python train.py --d_mlp=2560 --vocab_size=16384 --parallel_block=false --beta1=0.9 --batch_tokens=131072
Each number is 500 + 40 x the weight over its row's rms, rounded and kept within 0 to 999. Layers, rows and columns count from 0. Numbers have three digits each. The size before them is the row's rms in percent of the matrix's.

# layer 4 attention key, 1024x640, rms 0.0165, rows 40-80, columns 0-79
097:537476479537452598451517487485539487510582452403487539475458554471552546491475464487517471524460425539507596533466485500494487479512469510573509548482498464501494561541554532490473449453542465515462443472528480517435584509557484510445516506
094:512474455520425521529421541549496476589571494485460502538482576607474504454472586528554474445534612517486478508458599459490488555532542541498490459435547445526492493534519478525505545543503517430500550561508483543498530517461516514557554505
092:579474493460471452493494527535494460533539532460538432414593487510483551526545441467544518454504483512506554419429524571495529472490502512486593529459468441440536518504449524441524430497573473591516502570476409486413545476501459461435512548
096:544531517517460573536503467496497514447546537529450534549484518529419549549484587529556482522497503466467482508492493533419496497436564505487467473420491525506509571502511506406504445485505547470530502510535523500478431490517484498500525456
092:543496497506420523408502574510526480507465516476521543531475519522523483518479456495447538495529568558449538536468550505491503526488478499506475491545509574489531517444538487497521531514463511488512465520550524498478384503514531508501478426
098:458449523505501466524529513598449451464551500524533474492522499433486522473443516515531487532444494512527480521521406525416531540536513460537549529445452559514557454498448505509596530514503601500491511519505514497496462552486568516453503437
097:569485514480538455439406532515498493420442493476480555486489511533423516493538526419538539515472556470413495555490526508496509502531397513559503483506441477497484462501425492500521505464522536547509499512462489517507516455535510559546431472
097:511442462528461598491563465469523501537521460497444453498552467502511467465467500505441473542471492510510520548418491520511442532466471484505414446487500476457499497488507538541474478463422567536518498469464585492474553527466541543561513465
096:527432543528504501467557477511542498491544505500483581532497546496539405525543506524471473560505566487538496425477487520417516430476546461421542522519566465509495477474482498530521444516472517542577513497522475502503522481488509442479513463
098:430595533524459519561502566529513514554508457448553545516488557528539492501494529527457561509513510512459457509500549487474528532516467506572480551529445567527428517498477506490491444486557474469582500484480471495489549523531478449459416490
093:546515553454503475431561501532467513480474525511434378514512511494489587446536545480396444447545515510506510549489486535559451516463374487503491468491496459421533412501512494520538497553490534451515465469456448545456543528474480568441540516
097:517497457432417498523524576539517514573467491498526511543527547532484532464493582460582466501494510449496504535496538440520504547486465469482523544567588541445458453465527472441544465478506500493485503465539474495476486510537506485494532412
096:443482537510496508515500509510472511489519491550487532571477495520484501481472498454499460482517575499500458454459490435488464484447460478464426503469553490516429522467536484539525516535531464540539513491566541504535395531441480535449513513
095:438418540462481493515629543508462553551462475528522487528444467434467556525491451496486511458505521512515484532536486507502506508510564570492464550515588548574498476472485511519489536494430457544486525488469504511487483450496582539478470495
097:479470550497487474483543498548619523452476520508456448450466468509499442528462552432427561529473497501544565435492502408579552523465514478549560532487506474530466522457536511444513499445526512506505459503401430493504548542468500475494460534
100:519475549426513472444392473505502498492430486430487570499450519521476434446461501536543494502436503518478457499447474520525516543418532516486534513476493502372523494553531483461412511469527530488531447553477527475528530477479518531547573488
098:456575501459511516492482482477553417434488537471424584510448563532517460501477508510473508543456473434454541528495443465480544556543564516473481480421503536559464518594550478539544540497498516543464486439442601471487492424544548553445488449
091:410497499431552443505443385485516455497457425523497484490463456532552532507497547539531501522513433456480534421502478480476479459482475467434455531502510549496469531501458542510466424501524482579462491469571552382448527470497543539473484453
092:487491566504496537438502510509446466507440486597538445516501438468528507523486524504488495466516495541546554411486470481482495473523452522444462480438487496496482485526501519434526466522477439434484540539454470512468506460540544497472538488
098:520491555462522436476577541510567456532505558536435529457510501569502591518560485513512498501471512439472524464478582485518496450550538578504562585489550471512525528477516511483497497481607545489542469455522478482533445444498448452551490524
097:567565459456544574511516476497491557497531530434506429492470611522481497473406452477419483458458420490502460478556397505526448484497493489577508515502515482491516477534537498525426470423456403496464425392491529472532531524506481500491416581
094:495443506467486507471503497588572481464475472533536535521466446518524514453511502467460478500549495489529486466486497502473529506512520483467536519504482519507508480533532452478441466442483439464552497517441527473473474466496535591518487546
093:512435444525503584505464414563501474506466448480500467516455458449473445539484457465491499529494474582505505457554461539480479483471484530506413491446487476489502480492507554537477468526531506493568549425508588512519539530477572522466471507
099:528432526522522415530515487589497532571493437505464545486546510464551459458481484457449398553440536469480552474530455470516466468541444421523522545530547500470476485476596519487501545537531481543500528546518547525439565479407409532473506516
092:545483512478498492522483534542536473510491547484511525525596487542500564495465592496437499451519492481542454466468564464441523426494463509465498421526513532516426470414531482500478475498497508486553524416507530587447451515477515529493487497
091:432504531532484541547526490480496553474538481461445499558545507549460509528505446529463476548463417550544521515557408500548447485525423509481490493568472516469511537542455446484473548544477548576500536488572581527509484563481520440515485521
098:534549535511567484503472476554497452493521505522433450419481508528464482526533439473469447536470485511532517540476459549485467458507533527511480509496525483470581509555553568465531476473511444484516569573453499516440558493563442509500515499
094:472498582517482460529539509536510503470446484479545451497470514579515523458526548533501444525529494507490454493528531458413470429512471511491518495519487490558497500553528463512507483457569444504507491577532586472457569573566509478547527505
095:500514487537494483501509436498475435404556466516480538550560497475525457463562453548503458524469474547466519438535540407473540424484476531563428447539507484571463557423433485467475496542503463576474484441468518478509497506481428478523503551
097:445494445500483517488493572505555516563479513570482505506470542518543470474522529592446526546519521449507521539482520529547566487483457590473541558525491500406522486440468477466444476482503486485486439512505484486444471525503553490508472460
098:538460556571439415536467533481549487502477483448513512520506472512517490475495469543513511507513468515528479526553491500494526542506436475540484474443462542501515490467491513477446551460509513507432514533464473551535514516521552497496479504
092:504532471532508530480470419544524456440470452561498515486518438423522483478464483505455527525523416478486516495463502458518518477517514455541536504502452435503536561494524506480470526463511479523504444460509556477512583468520484499494472460
093:480493441529523469466592489473424496494524425509448514556519459554507526525543543509475511461448553489482565450475490529489503547592537476510517506524588493540530469472483524561508523573540455530477485491521578504466510533475502482556486507
095:551466508442472506464482504502498508464548540504506512550580429434474535516501482448482562483541444467576497460504457560549515531466464466492495499471439455452478502490543553461473449501430456516472500473450568378494513467458536454508482475
098:470499564490514467499502502460510589475575521471465512429544416495423540429495473511432474570472525489444505452539445519490531526474442444569492461436453490573516525534528470473567487510503532487479508479448568500563499508438475555443466551
099:509551492466507579538413521486493442509438467522416482520550451519502509502526481518555504446467470541511498499514476520522526475474569542460483492507481540492545456529497462435466525477465463518483445493480476482473478486485468539511470528
095:402532474434553524501474453534480493540513513428490506521463513518551467534553490552502474465502477493495417457502538534478449520508531484562513539544432513505536494519549520563460505486539512524506478451524574483488451467511528532496426526
094:517463465547465519527533477510497510464514462531513435505533486427531580460463516522541502451496477511548485445496525452453473522537492523522580517525553443506539613452526473422453503538550408529440471524476548473540481495461560529500569505
094:495532573486499479453534439489470520437502466531495442505439529528513379514480502567492551535486491501437451512575396522500498471432486552488527552472477524483497496533519503524543529472507478510501565469583525515475434568500502453426443426
097:518481572524490514438445521449535530454564493468553504423480550529488460594499558477496491493480517530537487482538543456439477478548559542506512501463481529558426402396509447446534484482492534452545501468522492465493538474501553499565527521
095:567525417532434539468530483472542523611463484562507476518494441518587490482551475496522517464502486478573464436544526385547506472523448520534488467486528485531476444541550493501535475483518506477523476404481543483521502488485600545464515585
# layer 4 attention query, 1024x640, rms 0.0169, rows 41-80, columns 0-79
095:505552447535455483560462494530493555550527544521455549466466461551483549504452489551491462444502550489480497589519545491492544554487528495515483440465508444509469447560412510563508514535481541441549515510516527556518526539474495498477580514
090:496551526538488486524563515518532478531494500503524465449565536516543499478492470483474498429453426590482514454498488525473540569553477503479479570467524463409520532612512524537528502520505576551489507505506492477461493518538445527480560531
093:557498557556488472547457504513538473447521520494488557494562456543451500551472553505579488509508490524529481511480529577407469464420566495525482412439460474588514476504583513494518416477530532556489534489538546477536480460565485481512462464
092:516555503453525488452518535473517576497425453446498516451502425545464537459445513548486522484474531502478428535484522524505538504466529568481528473494498470454479498430436536579536488484432482485543472490524427502470485486474494549497492519
096:534528530478550548503561520515526464425557481530525487475499479495471478542489519483565479565474577496536442514474487456517543413587517473510508471444495558496536490515458463515533560502412510486482449533505534486563482496489558531475502484
096:484528473488500472458412501506441423455469559479522547529450495500479530478547527403464505498559457516431497538461552489543531541522449545476513500518449531494472465493521497505515485429471522520463413508464492583524514444528515579508454528
098:559500455471520544531512493571501564472487490487451498454492443533460492459515486499500451518422500471499464463533523532423562508523490482489447479456425496487495487557516630570549441544434565537508526454478524480413529471451532477522512442
096:494549483490544533520598490481498498502546536489499495509522503523545459524588530573450464531528531481530460493460461474468470536536552503469513416515555456470501446443576487539535526479464515545546552558486492485523505568451511457461469508
096:417513536543450498461455482469505535591473481440537528490492520554511565481488473550472524510490537498460470492518494481496495476515496518530493550491465528515499561542435486563435450498548420503518473428500454546511536510465402479480482493
093:517556542513509431452517490543457524508490553480497469444506483541454541518499447529485518505519498541466481517575533520474458506422360506471473499500487451391467438570497548486525543516559543495452496427440564528447565540506462583488477473
098:507550480479443474523481540519507507515424498526549545518514563498448583487579562482590547513497424437479467481497533488530480509517448505466526493517564578454470473456496520472499503514514468467489449429576440528518471532548541456438492401
092:526505577483539473528528467527474556516511511526454492609405563556511481420492500514501503474497530508457415521515487442435473512508456544447483492442520512450435467498484445529520483514502506526545507462520519533556488577483463437541503439
094:498397523548511527477535510454402619579462445561505496556457533403467550483457467551487491548431527520476523437538443502486495486498532531440454570498577506559507492473477524573517516530499459527549494516533495523534460484475531547480508452
099:446514568500571493468550571530526481536420524530492485508459536438551483481485535522474521526583444541439547397574477483570511523588456512493503451501511487530525495460492509410466522423495548519479464502444492489529502535470508538549488486
097:491430511373475445441414547538472479537434510418472537427529499529505428496541524467551491469515541520486454503435534506518498488446555503405493506530471524437548492528548541550485560481556555542532508558521489465441501488465483505480556485
097:500511442525506512432469504464554418465481543492469587508387472514466444475510548429486507608448432460495551565467516505504548469524544480522514505503450525558516530544517480598535561476461403544502478452443533505533474464561494519499563420
089:441517426461468488510557386556521464485449488464440447444480516535544503529487516502491520456552530447491599574470465476467520527452454432486470555540500506551501556524565460528489471483556521580459491454537538439418549509519478503496455488
093:451525484506476547492475558495515577521470544533509454492466430511464477504474470534502473466511473506463507510527407447471491570474515495553487498470460441526502465569465511458488528543466548451495484504453481533535524553469505456437596509
101:478527526491501451507473518491483446527529585486413539480450529504489514560553499492514481523450572485512449493528554554490494447537570536504472571515524506502504488521590461537445592499625521515445445446459420452506475434490502467523530520
095:531458470516524492471441495524470551503586510486484476458484546483568475451456518460478489487491441422515449491538428530530476567477505477486546481528550522535512497528502514543459447522511485497440501440478474500519504477557479437492466517
092:496523508544476507474582532546517504494489481507524534506515504536481532460542466489461505527482519430479439582413422544529495599486545490535535508541499497535546535512513381509474454438504486470500525545438507520471573565488562533477515508
094:480502419566517556506499436553488446534481437513453461513511423431556473509546512471496466524493461484490508420498511531463451511476451534511442519501513444510514544451562501496481481493481489521569517444433588524570545524434531524498499518
100:593483487525574480532518503564478531540484442610510523498501556444567440434486481567450480555508512441516567506557537486439487511531458435497473514495586566525468504457580492524551547499555496533504511548557513511475568476460471531533501450
090:499530474518474496486529552513522505526514456484511504462548481523504619494472517459495518449567469485498487540512442501462555562455430525550574432517489566471488486481505456525467486502555529469520521459468551557500492587518488478526477544
086:529475510529541491545514492494495538457559504477513508535477456528523556519472490557480465496531524542524515408519522494540433438511447485507516402499512533464487497509499462469470500495462487519477497472547542478545512498482507454530516465
097:481512482472488509569474465466543493549563512503487450417491499569463448532501473412462483510481444538497490534470485519487546532519566460580499490490493455530543546507552490477484476506552507539526539466428489497466534523587482500482541532
090:462527504490422497526507528480548538466467486466523503514527499573453549491576530456500441513487422524544458553454473478459530490449456480541536504499502529551509539526514486542454500527586470495563564557494498498468489554489485489576541503
097:508486527437491488454501455509501485418600545541465578523532494522463474482470580493453472531463556506504499493524481450461537474468469550558509467573486519520474533405426450554532477542512465509501518480436535525512505561462458470561509586
098:431493471561463506519433507516571454521422453485506526503539522506586521493615480553448528471543555484525510499502578452490527495503521525466442477565439509443495500477503491450435510425512417528490480501494488451493444528533536536499497455
100:543443589557468465475430467465563518534460490516506469446510441510583551421480567545496478483485454486520486491503494470478486449483404461454424512444469529491463533420464503511462528422554536503501529552486476546474541440428495504462481497
093:520490422440473577539488560506550524431481445522429542497537526492525474465484561536526524498522479482519537533465472512446574569602476492523566495505408429466499525484477519496474534496547467622514530470507550539439552481501513515501522536
093:473518441479515526504515500496425472504543478526547489591457462534504483568485538462516482477535558504487571495500472506480545529499540504518458531530535468539470471463562577535538520532505455466470476524517504473510467511549541479537507444
093:489457475446476475475513494501473511522490569487512519564528441456500514505516543538474521458513449485603518518435563541493467495497447486494555512467499486478531509429546529563506473496473468533517498526499528417482570537461525423548470507
095:467491517460528452474475556453489513532573526529510462470527442491436509433567487490480562559494500550476549459573539456499506512451474457513504489510437492508471516524520448494540495483526566436429475526523502467568458444534454513496492553
096:527505553430509568513472519480530523517507521559448497555497456459476566475501518548492486468503506502545490505418482507526546543460534584473479547517402482507539459580443439455486448521438486456492520478478543528483554507454487546549543568
095:408510526457576545510466467505490540464548464519474522531489533535506435504514485495487468507534473522472529498497459488530543487515507482579467523493466475460531491507510454531463491545511545513466441444478453406509427468489538560470526545
093:590520433499455487570504538539475567492580424536477467479544540472466519445429528516543502471465515510574517501474472507413523534473430537475531539500510488581453489495523437473516492539545531477442452521515549478578461536453569442482593431
099:519476520483503510526534430489499452435535456602495465438471524554548468508461509517512474484539498532486474492550386517523475399467455509554541523463557515542491497504533533504519493454459462575461625476497510476509467478475458442451424479
093:438537545582446534528494572447540441450536508468545514357517524552471509539486486457456532506519524496452461579487446441493491519507551484523477483447518541519473536463540514422503503455407501489474435544509529538451450560534558535490439539
094:514547458552429565509502495484585484547481496515575452512423462550569551498569470474459546524529512546493459484548451448565512514545428543581414619445461452556455485539504477493535501441467551512530491509446473497463497465447562469469547594